Part of a small language model's weights.
Size: width 192, 6 heads of 32 (3 for keys and values), vocabulary 1024.
Architecture: rotary positions, untied embeddings.
Training: a variant of Muon for these matrices, 8570 steps.
Each number is 50 + 15 x the weight over its row's rms, rounded and kept within 0 to 99. Layers, rows and columns count from 0. The size before them is the row's rms in percent of the matrix's.

# layer 6 MLP down (transposed), 384x192, rms 0.0784, rows 197-209, columns 0-191
100:38 34 37 64 77 75 58 40 44 71 51 47 64 45 42 47 70 50 39 42 53 32 46 66 49 44 54 58 21 35 54 57 58 33 71 54 49 55 45 37 30 58 35 42 46 16 49 44 76 43 23 53 29 35 65 34 50 51 61 43 49 36 28 59 74 82 53 58 47 81 73 40 37 66 54 62 83 22 38 76 70 84 51 33 48 33 64 42 48 63 24 52 59 40 95 58 24 43 49 70 73 37 54 38 57 72 47 34 50 58 66 47 51 84 34 45 55 69 54 51 54 37 47 53 53 74 57 60 53 37 30 26 13 60 33 57 41 32 56 49 52 43 54 48 34 54 43 29 60 54 32 73 54 36 40 60 45 64 39 66 18 61 49 51 42 44 42 72 47 67 59 39 70 67 44 57 20 68 31 28 47 55 44 36 56 48 53 32 40 32 77 53
098:60 60 42 99 55 46 83 46 31 28 46 53 45 61 39 73 38 57 31 61 38 43 42 61 56 51 13 68 71 48 74 38 36 33 38 50 39 53 37 38 67 53 62 39 31 54 41 70 73 31 67 62 36 63 24 31 55 38 42 27 50 25 25 62 58 45 58 52 21 37 52 81 46 67 60 26 60 58 66 63 43 65 61 64 56 36 52 73 50 43 49 39 44 65 38 39 64 47 63 49 39 59 55 23 31 44 46 42 41 38 60 46 67 59 71 72 49 31 48 56 59 31 42 44 33 63 50 45 51 56 45 48 55 58 39 25 61 49 78 68 52 28 23 59 39 36 68 65 56 62 57 59 69 57 41 28 69 67 53 51 71 32 25 41 70 79 47 42 39 38 70 62 62 31 46 40 51 79 48 35 43 73 42 16 21 71 45 36 44 69 49 48
106:70 50 45 72 12 50 51 29 49 67 49 69 47 59 44 72 72 48 75 36 28 07 75 56 49 88 39 70 49 53 75 46 50 78 28 52 61 35 49 65 31 65 53 47 22 47 44 42 64 58 53 92 34 54 40 58 38 64 87 61 61 41 48 57 49 45 63 48 44 31 68 60 38 56 42 56 15 41 69 52 62 39 29 56 63 52 54 54 44 33 62 52 46 70 42 41 42 51 58 36 21 58 65 29 63 57 51 64 49 42 45 57 22 46 45 57 40 33 47 42 20 47 45 30 34 21 73 56 62 64 55 43 51 67 40 55 70 56 51 50 55 54 44 43 65 72 25 51 44 64 31 50 49 28 67 81 55 47 54 61 71 40 43 48 67 78 55 45 38 65 82 52 49 56 59 51 61 49 33 33 49 71 33 45 59 45 69 23 25 34 29 49
099:51 40 33 54 55 33 70 52 46 62 48 83 64 41 25 34 48 69 48 28 57 72 49 96 49 41 20 66 55 59 51 35 47 23 39 73 50 38 54 19 48 52 56 30 44 82 36 67 50 87 51 55 63 47 47 37 61 63 48 52 48 80 64 47 80 47 26 32 54 42 71 59 38 55 39 51 53 74 81 37 32 61 95 71 52 41 57 51 48 41 38 58 55 41 55 46 50 67 50 56 68 72 50 65 43 61 92 67 30 52 58 37 56 37 41 21 51 55 70 79 46 22 52 60 51 47 44 47 42 87 28 46 58 39 28 41 40 92 69 34 39 52 63 55 50 34 49 51 42 63 57 49 61 48 61 41 22 36 54 39 68 47 46 71 63 53 38 53 48 48 55 30 44 42 62 35 42 41 39 53 33 66 41 51 42 49 34 25 41 51 48 51
102:57 41 46 23 61 75 60 42 71 62 72 49 39 44 45 44 41 35 70 43 47 62 17 24 48 39 40 32 44 68 62 37 38 62 78 38 76 31 38 45 50 47 46 65 31 38 81 48 34 41 36 45 57 60 57 53 46 60 57 49 53 29 35 49 55 66 40 29 43 46 70 37 50 39 54 63 61 56 63 54 63 41 59 66 50 29 63 48 43 12 52 78 73 40 45 68 46 39 54 71 28 40 75 30 80 57 48 46 24 69 76 25 61 57 60 50 45 66 43 37 46 30 83 48 49 40 40 57 66 49 29 39 45 79 36 53 69 58 53 38 42 36 30 52 65 30 64 30 57 61 46 42 73 67 61 42 39 51 82 52 33 10 56 32 58 66 30 51 52 72 56 68 66 41 58 60 37 45 73 40 55 66 59 29 77 40 78 51 75 76 61 43
099:55 44 52 45 54 59 35 59 26 61 44 54 73 41 40 67 25 57 54 56 52 50 46 42 54 45 48 62 56 56 42 64 66 51 63 60 33 32 59 28 55 68 47 16 40 56 51 58 90 74 48 46 23 40 35 44 80 63 45 49 35 35 66 45 47 38 47 43 54 66 43 20 51 45 33 53 65 59 36 46 53 00 71 42 33 33 44 46 41 72 28 61 38 48 50 52 45 59 38 35 77 47 58 44 83 49 75 40 36 69 39 36 21 79 65 70 37 43 37 50 66 45 50 62 51 59 40 68 42 35 50 21 60 36 53 53 50 59 62 44 52 34 60 48 28 59 55 72 52 43 55 41 49 39 57 41 62 62 61 45 53 58 55 44 49 19 30 28 35 60 49 47 45 45 00 49 49 45 25 52 49 43 39 20 37 34 63 49 24 43 69 81
099:63 65 34 35 30 88 49 71 41 27 77 55 58 59 77 62 48 54 43 51 39 64 42 14 42 56 53 61 57 51 56 42 66 29 39 64 58 53 58 62 39 68 61 69 66 55 62 50 55 76 36 75 43 35 41 55 48 26 49 69 54 55 56 34 55 53 40 40 53 59 48 76 66 65 42 55 36 41 52 57 33 36 61 63 52 57 41 46 64 63 60 49 43 46 41 57 69 50 51 49 61 46 39 53 56 76 37 34 59 60 44 79 30 47 35 45 50 56 54 44 60 64 23 55 22 48 45 37 74 36 52 41 64 55 00 39 70 49 70 42 45 56 51 73 35 40 27 51 57 52 45 88 42 54 58 52 54 35 69 28 57 16 64 40 20 65 31 30 57 43 49 61 44 62 45 58 83 23 37 65 51 42 35 38 63 46 45 70 80 84 58 68
098:71 46 66 62 56 46 41 57 70 56 57 48 69 44 34 16 32 49 49 26 51 50 38 43 36 37 57 30 33 80 49 52 72 70 46 40 55 60 47 49 67 49 65 51 50 48 71 43 43 78 41 54 56 70 91 39 47 50 54 62 49 53 75 62 59 63 26 88 41 60 48 52 30 54 63 65 56 36 22 50 32 27 42 37 33 43 63 47 46 19 74 20 36 50 45 31 27 34 33 54 54 43 43 43 69 79 63 42 55 41 53 30 38 25 53 51 39 64 20 68 51 37 70 70 39 58 26 44 76 52 67 63 68 69 18 42 45 52 48 75 30 71 69 56 54 68 54 62 52 42 71 46 58 41 51 53 53 54 41 62 66 43 35 26 39 58 58 45 47 76 34 34 30 52 50 60 67 48 41 41 38 31 68 41 63 43 66 48 00 45 63 38
100:36 65 29 41 54 63 47 54 36 71 37 30 46 57 41 81 66 42 06 42 42 34 56 63 49 28 33 46 59 55 48 28 45 52 42 28 78 80 48 51 50 50 73 54 40 39 59 52 53 18 50 38 56 57 55 03 69 60 41 47 61 52 61 49 43 35 28 66 51 51 60 65 50 48 51 31 57 40 69 28 43 49 72 38 61 30 69 41 44 64 50 43 50 50 52 66 27 44 49 32 67 58 30 53 72 62 53 55 57 58 48 60 28 40 61 43 33 33 65 55 41 73 38 32 46 53 21 53 39 51 41 52 22 17 78 67 80 27 66 40 61 42 41 21 75 51 67 68 30 59 65 59 24 50 46 90 80 40 88 58 64 64 53 38 31 37 46 67 41 55 26 53 56 43 56 65 62 26 57 61 52 50 51 39 42 44 63 38 38 37 45 57
096:56 30 46 85 36 37 27 64 33 58 51 77 54 30 51 44 29 64 46 53 57 38 53 76 84 56 36 30 52 45 77 32 56 41 69 47 43 71 35 56 34 63 34 53 67 23 65 51 74 50 12 30 41 69 47 52 46 55 48 42 21 40 46 46 19 53 11 42 58 52 67 36 41 35 36 48 44 49 31 48 30 41 41 43 66 41 46 30 50 41 42 33 47 40 50 25 31 48 47 78 73 53 51 53 37 28 26 39 60 52 58 32 46 68 30 61 41 40 42 73 49 52 53 33 68 15 49 42 58 72 78 21 32 23 29 62 73 57 35 58 39 58 70 29 32 62 37 18 37 66 51 58 40 71 43 46 64 54 62 47 45 38 44 46 39 67 60 54 33 49 28 34 46 55 55 25 27 57 36 50 65 27 48 39 43 55 66 41 50 67 50 60
099:34 53 53 61 38 55 28 62 48 43 77 45 50 60 50 21 69 18 44 58 31 50 71 48 63 46 69 22 49 55 51 77 57 49 29 27 44 20 66 47 30 56 58 61 72 27 41 55 53 63 23 41 78 68 62 32 39 37 18 30 30 66 65 41 46 41 49 52 43 59 63 30 60 47 56 59 51 51 42 59 39 70 48 34 51 59 38 55 57 63 54 32 49 62 64 59 62 53 33 65 74 55 77 47 45 27 12 51 72 38 73 68 35 44 57 42 56 41 54 73 52 56 47 43 71 40 45 35 57 43 59 24 39 37 62 63 59 63 16 55 09 36 76 53 58 77 26 38 36 67 47 54 53 44 65 49 54 71 55 32 31 49 64 21 60 42 28 23 47 50 53 43 33 55 58 31 46 42 64 62 64 39 25 41 66 30 59 70 51 66 60 18
099:39 44 48 57 50 27 63 41 50 42 71 55 52 54 60 47 45 28 68 78 55 64 64 55 65 60 52 50 31 61 41 49 59 30 39 66 36 30 33 48 57 50 53 48 29 48 38 23 58 45 65 79 64 39 64 54 22 79 53 44 59 58 46 47 73 56 51 55 55 77 44 60 69 55 81 48 35 57 46 39 55 63 60 31 62 79 43 44 44 60 51 41 63 66 41 36 30 80 47 56 50 45 39 69 41 41 39 70 45 52 64 57 47 51 17 51 55 49 51 35 81 53 65 29 50 68 95 79 66 64 45 40 51 63 00 14 34 29 44 40 46 58 30 35 44 52 55 65 57 89 44 67 53 52 94 60 49 67 40 41 27 42 44 25 51 36 73 52 59 72 76 46 61 51 55 62 52 37 41 43 61 69 60 58 47 80 50 47 48 33 34 60
096:55 47 51 10 56 86 56 55 59 53 35 46 69 51 55 48 63 48 55 42 67 63 48 49 31 24 35 32 27 65 44 21 44 54 34 49 76 49 47 49 64 31 70 73 51 78 29 54 43 71 34 49 70 52 51 47 58 19 63 52 58 33 52 65 73 76 39 56 12 65 36 61 38 49 49 68 48 52 57 49 44 71 41 56 49 66 19 63 23 48 65 63 43 67 40 44 42 54 33 25 47 61 76 51 55 32 09 21 46 46 37 39 56 54 40 53 46 23 44 51 55 52 46 42 53 46 64 35 17 60 58 62 40 85 43 49 42 38 43 72 50 61 51 60 35 59 46 67 51 67 27 46 91 49 41 48 59 36 57 61 46 47 38 30 54 52 83 67 44 66 60 53 64 31 81 09 50 34 37 50 59 41 50 32 55 49 52 60 37 66 29 50
# layer 6 MLP gate, 384x192, rms 0.0822, rows 198-209, columns 0-191
101:24 62 88 53 40 52 39 62 15 59 44 47 43 22 40 22 68 56 36 56 47 52 62 42 74 38 50 60 64 15 53 59 29 19 45 55 36 32 31 51 65 32 72 67 59 34 48 42 62 56 65 45 47 26 80 43 42 37 40 49 31 19 64 63 39 51 48 54 52 29 21 62 55 42 70 46 59 67 29 58 59 56 44 49 44 47 51 24 68 46 34 61 63 73 35 47 20 41 65 81 50 46 78 42 55 54 33 30 45 31 26 60 56 47 37 53 40 49 28 25 45 52 57 72 35 67 51 54 41 74 28 36 32 74 27 32 61 41 89 62 60 65 57 42 40 44 53 58 64 55 38 43 49 39 17 63 52 57 65 16 65 47 43 53 70 28 60 53 51 37 34 41 37 51 62 63 55 48 53 60 47 59 48 32 51 61 37 32 67 50 18 42
099:28 59 50 70 83 38 28 33 44 54 50 52 86 61 38 43 42 53 56 69 49 61 64 19 46 64 35 56 57 54 30 70 61 48 50 57 65 48 51 22 88 38 50 20 75 74 39 25 44 57 36 61 24 69 25 56 66 68 60 71 59 45 35 56 41 38 52 48 51 51 50 47 46 70 71 53 34 43 99 40 57 52 50 46 30 41 30 61 51 61 53 57 47 38 82 57 73 41 73 77 49 20 48 72 60 53 78 44 69 65 55 53 53 77 36 48 70 51 31 59 55 33 58 43 72 70 38 44 50 60 42 45 56 53 46 26 34 45 58 22 49 45 43 45 42 65 42 38 44 36 40 66 55 48 62 34 43 46 33 64 52 77 34 28 54 51 43 23 46 61 50 59 57 31 37 43 59 41 80 81 36 51 41 17 31 34 47 56 46 63 56 45
100:51 33 75 71 35 61 62 78 57 65 45 48 80 84 60 47 59 64 39 35 41 61 72 50 53 52 72 66 32 80 55 35 10 41 86 31 24 64 34 73 58 43 54 49 37 47 45 53 46 37 29 58 55 33 56 41 53 47 16 60 46 36 46 54 23 43 24 43 55 68 66 52 51 42 60 55 78 38 35 31 66 52 74 30 36 66 51 45 77 43 54 69 68 40 55 61 27 62 32 55 11 27 47 69 52 56 58 50 76 41 54 48 27 42 56 42 53 49 47 20 52 25 45 41 53 50 64 43 45 40 54 51 63 38 48 65 38 61 57 54 23 85 40 50 35 25 55 27 49 56 54 41 41 55 20 62 51 52 88 62 37 47 48 46 63 38 68 51 43 50 67 47 58 69 38 58 64 48 43 60 34 53 59 17 26 53 58 52 42 71 34 63
101:51 47 73 68 56 57 30 52 37 19 15 42 54 75 62 51 47 52 51 83 24 32 63 63 29 69 38 57 47 52 58 58 40 29 32 36 49 71 66 49 53 25 22 51 50 63 50 47 71 45 55 80 47 43 78 49 68 55 36 57 58 22 81 55 50 56 30 55 53 39 44 45 69 30 34 28 66 38 64 49 54 60 78 47 51 57 41 35 54 50 29 54 12 63 54 37 57 65 52 50 51 45 68 56 39 34 78 49 66 51 50 63 53 44 36 38 45 40 47 75 61 46 23 72 40 34 58 25 38 81 64 49 55 40 66 26 85 16 19 45 52 47 39 48 54 42 51 77 53 59 63 79 46 49 74 63 35 20 34 64 49 72 61 53 69 34 47 47 28 30 51 43 24 50 41 46 71 49 58 40 55 46 45 54 38 63 36 71 60 57 53 36
097:53 57 53 70 42 43 45 77 60 35 47 60 50 51 42 06 52 44 42 37 23 50 51 45 40 61 67 59 54 66 40 39 35 47 61 70 50 54 57 21 28 71 79 23 44 40 36 43 63 55 69 57 54 51 31 37 62 56 58 44 45 48 72 71 62 35 71 79 74 63 47 53 54 45 58 37 50 37 41 45 53 41 52 67 31 56 27 59 35 40 12 51 73 71 54 21 51 19 32 67 61 64 20 68 70 61 61 32 34 73 47 38 56 68 65 48 44 60 68 40 65 66 60 17 46 76 58 58 57 43 12 60 72 34 27 46 49 56 45 54 20 62 43 79 36 61 55 36 50 15 56 55 76 44 40 32 32 40 47 52 45 46 38 31 42 71 57 51 51 30 62 70 40 46 56 34 41 59 84 72 45 38 54 50 50 64 26 49 40 65 47 45
099:21 29 60 47 79 49 27 70 39 78 45 17 29 53 64 36 54 37 55 58 37 36 50 73 67 20 68 42 49 52 75 55 48 67 65 65 52 55 36 48 64 62 26 55 50 59 55 32 40 49 59 45 46 39 56 53 60 76 36 48 45 32 60 32 84 50 47 67 85 55 65 29 37 33 60 39 54 52 68 48 50 56 28 79 34 46 68 46 36 29 71 51 72 67 74 53 69 66 69 41 57 44 56 30 53 48 56 53 58 57 24 33 33 55 70 42 70 30 43 72 62 46 67 45 55 54 59 20 48 50 56 72 22 35 63 43 47 35 54 33 47 30 33 34 42 46 63 48 55 42 30 34 59 28 50 56 38 40 30 24 31 68 45 40 63 26 74 48 49 36 36 38 43 62 20 47 29 71 42 53 63 51 67 16 48 57 58 80 40 76 53 58
096:49 33 61 53 49 33 38 50 53 77 36 53 48 49 47 60 35 48 41 61 33 58 40 50 40 60 63 29 50 66 73 28 44 57 66 55 51 54 58 56 49 68 56 54 30 59 52 79 46 54 73 61 57 46 23 61 20 58 54 68 34 70 69 61 53 52 61 45 58 39 64 33 76 32 51 57 48 58 72 17 74 64 52 32 18 38 67 54 63 25 28 48 65 48 53 57 61 50 71 48 46 34 53 61 48 60 57 51 60 33 28 46 68 55 63 55 24 69 36 91 68 68 48 28 57 63 68 47 58 68 32 67 49 79 76 42 46 44 32 60 52 59 96 51 26 75 32 32 18 38 56 42 48 25 55 70 47 25 61 50 61 33 49 32 59 50 52 59 54 38 59 42 50 48 35 23 59 82 57 48 67 39 58 56 78 45 67 53 60 37 66 09
101:55 58 44 27 66 54 41 55 27 51 47 55 60 25 53 70 53 60 02 68 35 58 42 51 47 44 29 51 32 45 22 36 41 45 55 51 56 55 45 38 15 52 31 60 52 44 37 68 57 44 31 33 76 47 75 35 31 36 35 46 53 33 53 91 30 52 48 47 16 31 18 47 65 60 60 63 24 55 39 32 38 59 67 67 48 43 62 43 42 69 68 35 45 21 15 49 48 51 47 82 51 54 60 56 62 42 48 57 44 64 39 71 58 47 43 42 42 38 35 67 55 52 47 41 36 74 31 47 34 58 44 67 47 45 61 44 17 05 42 49 41 45 50 17 43 51 53 61 44 49 73 44 66 30 59 67 39 22 58 63 30 58 40 63 75 33 47 42 42 47 38 69 13 46 59 68 63 23 68 49 71 53 54 58 54 35 51 33 57 53 56 49
099:51 27 50 28 43 58 46 44 43 45 35 52 86 62 43 33 52 40 41 58 19 50 50 53 39 52 46 61 47 18 52 04 62 53 39 46 46 47 61 42 56 59 15 51 65 38 28 43 54 60 54 67 56 46 32 62 75 55 32 51 52 50 76 52 61 42 58 44 59 58 48 27 59 34 38 46 57 56 66 38 50 64 44 51 46 40 29 33 61 81 44 58 49 70 76 56 59 42 70 37 32 71 49 70 48 41 50 39 50 57 68 55 42 73 73 45 39 51 23 45 79 54 58 42 57 68 35 65 20 62 58 60 43 40 24 42 45 62 54 69 30 31 74 40 70 31 12 30 54 64 63 66 38 49 43 68 50 55 44 53 79 31 50 49 51 37 56 60 54 73 72 42 40 63 66 62 62 30 67 65 90 25 50 75 52 47 53 91 33 73 28 33
104:58 43 58 29 36 38 41 40 52 63 55 64 57 47 53 53 58 13 21 15 62 51 42 51 57 72 27 64 60 47 56 51 44 52 70 53 48 31 38 38 56 84 61 54 64 26 63 43 56 53 51 59 39 35 60 37 36 64 65 43 27 50 51 20 63 37 40 56 54 66 57 63 39 33 48 78 40 68 60 66 61 76 44 47 65 56 40 38 13 47 49 56 38 78 37 33 64 51 39 26 53 29 55 39 38 53 44 39 25 77 61 72 39 33 42 62 43 54 67 68 41 39 62 38 51 65 47 49 36 59 62 47 47 45 57 75 59 33 55 40 64 37 28 68 47 27 23 42 35 56 82 75 54 66 44 54 67 78 14 61 62 47 56 49 42 13 32 61 55 44 20 76 50 61 57 66 30 41 52 65 38 53 36 56 73 63 73 30 69 28 79 42
094:69 42 56 59 58 44 58 39 66 65 55 53 59 55 65 57 58 32 54 40 60 50 57 40 45 32 31 44 65 58 46 56 22 24 61 46 56 53 17 51 60 39 51 61 58 72 67 34 63 65 67 56 12 29 48 61 28 49 85 43 44 44 55 34 77 54 41 46 36 67 55 34 54 48 55 64 25 23 45 38 43 54 34 40 44 34 85 54 21 57 44 54 61 33 49 45 50 59 55 55 52 38 51 48 62 70 46 35 48 41 20 74 36 29 44 74 44 33 53 15 45 38 54 63 41 62 53 50 61 49 66 81 67 62 34 35 58 51 59 55 34 76 35 67 78 19 57 56 38 17 51 23 54 51 40 37 46 27 40 23 53 37 32 52 80 53 46 80 37 57 39 48 30 64 58 30 57 41 68 32 70 30 32 74 50 49 50 42 54 72 85 25
100:47 37 55 54 54 54 44 50 55 40 59 66 58 61 37 38 57 13 54 23 64 47 45 32 42 46 34 71 27 50 32 40 48 15 62 48 27 43 49 57 42 59 66 42 65 53 52 14 53 28 59 80 61 63 68 14 72 43 58 71 56 31 39 42 56 18 36 26 48 42 43 66 61 73 57 67 75 42 66 60 50 51 44 40 52 54 54 53 35 62 44 26 42 49 57 42 42 21 65 42 66 48 62 42 53 51 63 46 63 40 69 42 63 77 61 64 37 57 52 42 59 62 59 44 24 48 71 48 58 88 53 42 56 63 35 40 49 36 70 12 41 33 56 45 67 41 47 57 30 56 34 63 78 11 39 73 57 36 69 30 77 60 88 50 59 47 49 36 43 52 56 67 45 44 52 71 71 59 83 49 34 65 54 74 59 39 22 61 56 33 47 52
# layer 6 MLP up, 384x192, rms 0.0847, rows 198-209, columns 0-191
102:47 75 48 33 76 43 18 70 68 67 61 29 67 60 72 76 53 42 37 59 64 63 68 45 36 27 32 28 42 37 36 37 60 74 36 65 89 44 42 74 41 56 44 62 54 55 48 61 50 56 55 46 33 72 56 41 34 78 58 56 44 64 61 45 39 37 66 09 31 44 77 26 56 49 46 39 53 34 80 33 37 67 63 48 50 57 64 40 35 65 49 61 34 50 37 21 57 43 26 44 58 59 53 42 37 55 35 83 56 28 63 46 42 52 46 26 56 63 69 48 33 35 47 35 24 31 61 48 68 50 45 45 47 36 56 69 26 38 47 55 42 41 72 36 62 58 37 23 62 55 51 67 32 63 40 72 19 46 42 62 45 59 43 42 40 30 41 32 52 54 16 69 49 56 60 37 59 65 57 46 53 26 16 43 49 44 74 29 28 50 30 45
105:40 57 49 57 44 55 51 30 42 23 66 51 62 88 56 55 52 62 42 50 35 57 32 84 56 45 54 56 30 76 55 39 67 58 59 26 45 52 34 60 37 39 65 30 41 37 54 60 68 39 51 67 65 31 28 79 44 57 56 56 35 34 57 59 42 40 69 57 69 33 33 72 39 76 48 51 53 39 74 52 52 73 41 69 40 37 63 48 49 46 56 44 43 51 61 66 65 41 53 34 49 18 41 27 46 54 48 69 63 44 45 37 49 53 19 70 31 60 80 73 47 73 44 84 40 52 69 88 52 37 39 71 76 61 50 86 79 29 46 48 47 70 73 48 50 33 61 59 32 64 54 46 24 53 42 46 35 62 76 33 75 48 49 42 47 41 19 47 49 55 82 66 52 36 63 38 63 76 51 45 79 44 65 63 43 57 43 40 47 29 43 25
098:62 50 34 47 40 55 38 36 57 66 37 21 68 72 62 69 56 48 78 72 46 22 40 35 45 63 43 23 49 42 55 69 39 58 53 28 56 81 39 43 29 64 43 49 46 34 56 55 52 33 36 58 36 34 43 42 47 12 35 62 58 64 41 19 31 43 69 44 32 46 51 23 57 24 73 66 51 55 32 41 77 58 36 36 52 54 64 56 77 58 70 67 52 38 45 51 41 46 37 57 55 57 20 55 78 68 49 44 57 15 22 29 60 72 79 56 42 13 43 49 64 45 19 53 48 50 57 58 54 32 65 77 60 65 63 35 51 29 70 41 60 48 57 47 43 51 33 49 58 33 48 55 68 44 56 51 54 46 38 74 29 28 25 53 47 38 53 19 53 43 37 49 48 47 18 40 85 66 47 70 58 55 63 51 42 53 72 44 50 27 54 63
100:55 79 66 35 35 64 41 38 72 47 44 65 66 82 54 67 55 53 33 30 77 48 30 59 31 59 54 45 09 38 52 53 39 64 52 37 29 38 47 63 34 48 36 64 58 42 63 21 66 33 46 60 77 32 51 37 41 57 61 22 24 81 66 43 48 36 57 30 42 50 37 46 39 26 52 57 46 48 90 74 43 61 55 82 45 54 51 48 62 38 30 46 62 29 48 25 59 43 35 70 34 52 58 91 44 55 54 58 30 55 67 64 41 39 49 50 41 74 55 47 56 41 84 72 65 63 60 65 53 48 44 63 24 58 59 70 24 60 67 44 50 50 36 34 32 62 22 28 49 42 63 51 48 64 40 56 35 16 41 77 46 60 36 71 48 49 17 41 39 54 41 46 70 40 30 63 58 51 46 48 51 59 44 18 46 56 55 58 64 65 57 51
096:23 53 71 55 55 49 23 54 54 40 31 54 57 63 59 55 47 77 66 64 50 37 30 32 67 31 31 68 66 55 48 44 41 46 51 71 67 73 57 34 44 30 66 65 58 35 59 71 51 57 51 52 64 47 55 39 41 23 49 66 63 44 53 80 52 52 51 34 29 49 37 76 24 21 47 52 26 69 58 29 50 64 28 54 47 55 37 57 80 55 66 74 47 36 36 55 47 51 58 41 34 46 28 58 27 33 54 51 56 35 60 48 68 44 10 27 52 31 81 08 43 35 37 61 17 42 54 13 50 43 55 50 59 10 73 33 57 57 65 46 26 38 30 34 61 64 37 56 59 49 46 51 57 46 35 48 46 78 43 28 64 62 42 59 41 35 40 47 77 63 35 53 40 33 41 52 57 66 69 60 79 68 47 56 46 35 63 25 46 55 63 55
098:62 60 77 61 49 42 54 50 48 42 45 33 39 34 53 39 52 35 80 26 50 48 50 57 64 55 50 10 86 54 44 42 49 47 42 80 57 60 48 61 50 71 42 43 56 59 46 41 45 56 27 61 57 33 52 48 41 52 82 48 63 75 45 31 71 27 22 55 53 45 34 67 77 38 92 46 50 64 43 78 29 31 54 42 60 50 27 42 56 38 77 65 57 47 18 73 27 58 45 39 40 56 45 45 55 80 36 46 49 68 30 59 55 36 50 48 59 43 44 59 52 45 43 56 27 42 37 69 49 54 40 51 56 35 42 18 83 38 55 31 34 45 54 81 39 55 70 30 54 36 37 47 38 56 54 47 54 45 50 36 62 42 40 95 70 69 57 38 54 49 62 50 26 69 25 80 21 39 71 65 49 43 46 46 64 46 31 43 24 26 35 53
099:47 31 54 65 59 53 52 38 59 42 38 32 29 81 43 66 42 75 60 35 37 43 52 61 42 69 45 80 42 64 60 58 81 45 32 76 46 49 62 52 41 56 49 41 28 34 46 28 60 42 77 52 30 60 08 61 24 43 60 30 68 61 41 54 47 49 32 51 21 78 60 48 25 76 18 34 43 61 53 44 65 59 55 43 63 62 63 59 49 51 29 68 64 44 52 80 55 54 66 38 41 59 76 44 66 49 34 35 35 53 46 38 53 73 58 54 71 40 67 54 46 37 25 60 12 59 45 58 18 59 75 54 59 59 70 40 41 34 53 30 75 35 67 68 42 53 53 66 42 45 69 29 49 81 62 61 62 39 53 28 30 53 64 64 58 44 38 46 66 49 34 82 33 59 47 21 81 42 45 50 57 56 40 37 34 35 38 57 41 59 64 56
097:57 51 46 30 61 55 34 65 39 67 41 52 47 52 43 37 73 38 31 41 54 54 33 46 48 37 44 63 44 22 50 27 56 17 37 71 62 53 45 58 83 65 35 57 56 29 50 55 69 39 60 78 74 38 31 36 34 67 38 48 39 54 40 48 28 69 60 46 45 59 51 39 53 56 34 46 30 44 78 75 41 60 49 75 43 57 28 50 30 59 60 42 59 49 80 44 26 64 53 57 26 39 41 59 53 29 63 45 35 60 67 40 72 37 35 24 57 62 45 68 74 32 56 46 86 58 39 58 68 40 46 56 29 48 22 50 33 45 53 56 40 49 46 63 38 66 50 56 56 31 56 60 61 38 61 16 51 45 47 37 32 62 79 24 42 23 53 55 67 46 69 31 64 24 27 70 35 45 58 12 73 50 47 79 12 68 47 42 39 44 37 69
098:52 63 48 63 11 62 26 66 58 50 43 57 47 74 40 64 28 31 63 41 60 52 69 40 37 42 34 23 46 28 19 26 14 45 58 52 16 43 54 68 25 58 81 57 53 48 56 33 17 27 38 54 66 32 64 36 50 43 53 53 49 43 28 47 32 57 24 47 65 44 28 44 36 50 78 24 39 39 43 56 28 57 43 39 44 36 32 62 36 55 52 54 63 47 53 58 49 48 43 43 35 49 52 64 63 42 56 39 65 71 48 41 72 55 54 57 53 64 58 58 71 38 59 30 31 65 76 63 42 32 52 42 38 60 49 52 38 27 70 48 32 57 22 29 44 32 65 50 41 56 27 53 23 18 45 39 51 36 55 41 32 38 33 51 55 58 21 74 39 60 53 72 45 42 88 24 15 33 40 42 43 38 59 31 55 31 50 61 62 61 63 60
100:26 35 36 69 46 47 74 57 42 39 51 59 22 40 67 58 39 41 48 60 49 44 42 44 46 27 64 43 28 56 67 33 70 74 64 63 73 67 43 52 44 51 41 11 70 42 59 69 62 44 56 70 62 57 67 74 57 42 30 30 43 28 27 47 38 82 73 74 64 47 33 62 34 59 34 30 87 66 65 57 31 53 80 60 47 50 61 55 72 66 41 39 61 99 56 45 48 53 68 57 53 37 47 83 60 39 48 53 50 54 42 41 52 64 57 46 73 80 55 50 35 34 41 63 73 43 41 69 68 31 48 62 43 62 28 78 35 51 63 52 63 43 60 49 44 47 40 51 68 54 72 58 72 72 54 52 35 42 34 83 38 57 54 40 39 49 46 73 54 36 76 63 38 44 33 69 58 62 64 37 42 36 71 72 52 60 67 66 61 36 37 44
096:33 78 58 60 59 37 47 56 37 59 51 40 36 67 68 62 57 40 41 46 39 74 34 54 30 76 38 43 54 23 65 27 45 18 35 54 38 48 20 72 46 46 34 75 60 35 36 62 28 66 52 24 69 59 49 69 49 63 50 37 32 41 35 55 36 54 61 58 55 42 40 52 47 42 53 58 78 52 48 39 46 20 33 41 50 52 60 28 54 48 31 66 59 58 43 50 54 28 04 42 73 33 69 76 76 40 48 48 70 63 58 60 47 34 67 41 44 38 23 52 39 82 34 60 63 61 63 49 21 32 66 40 34 47 45 43 52 54 42 57 44 44 46 32 48 36 45 48 59 21 32 50 24 51 50 37 12 49 61 65 38 57 64 42 35 46 41 56 61 55 48 55 38 79 66 37 37 05 72 72 33 19 49 30 47 60 54 66 39 53 26 42
098:37 48 48 29 38 58 35 60 30 44 67 66 41 38 47 45 45 46 46 62 70 62 54 29 36 45 60 74 58 60 54 95 49 47 63 48 82 29 52 63 41 58 68 68 50 51 82 42 56 70 69 28 85 53 43 77 40 45 50 45 51 40 70 43 75 57 36 53 48 45 63 53 40 25 35 51 49 63 42 63 46 57 45 57 50 40 43 68 13 19 71 53 82 30 38 30 64 45 32 50 51 62 54 59 35 38 51 51 37 28 23 54 63 31 30 51 23 17 58 68 48 57 72 38 59 69 53 73 37 61 99 55 60 57 55 44 45 55 54 38 29 48 38 73 05 59 59 68 47 51 50 50 34 66 62 51 30 51 33 41 42 27 44 53 51 43 49 64 51 49 31 73 61 70 52 55 57 48 78 41 33 57 65 61 57 45 71 34 41 32 49 28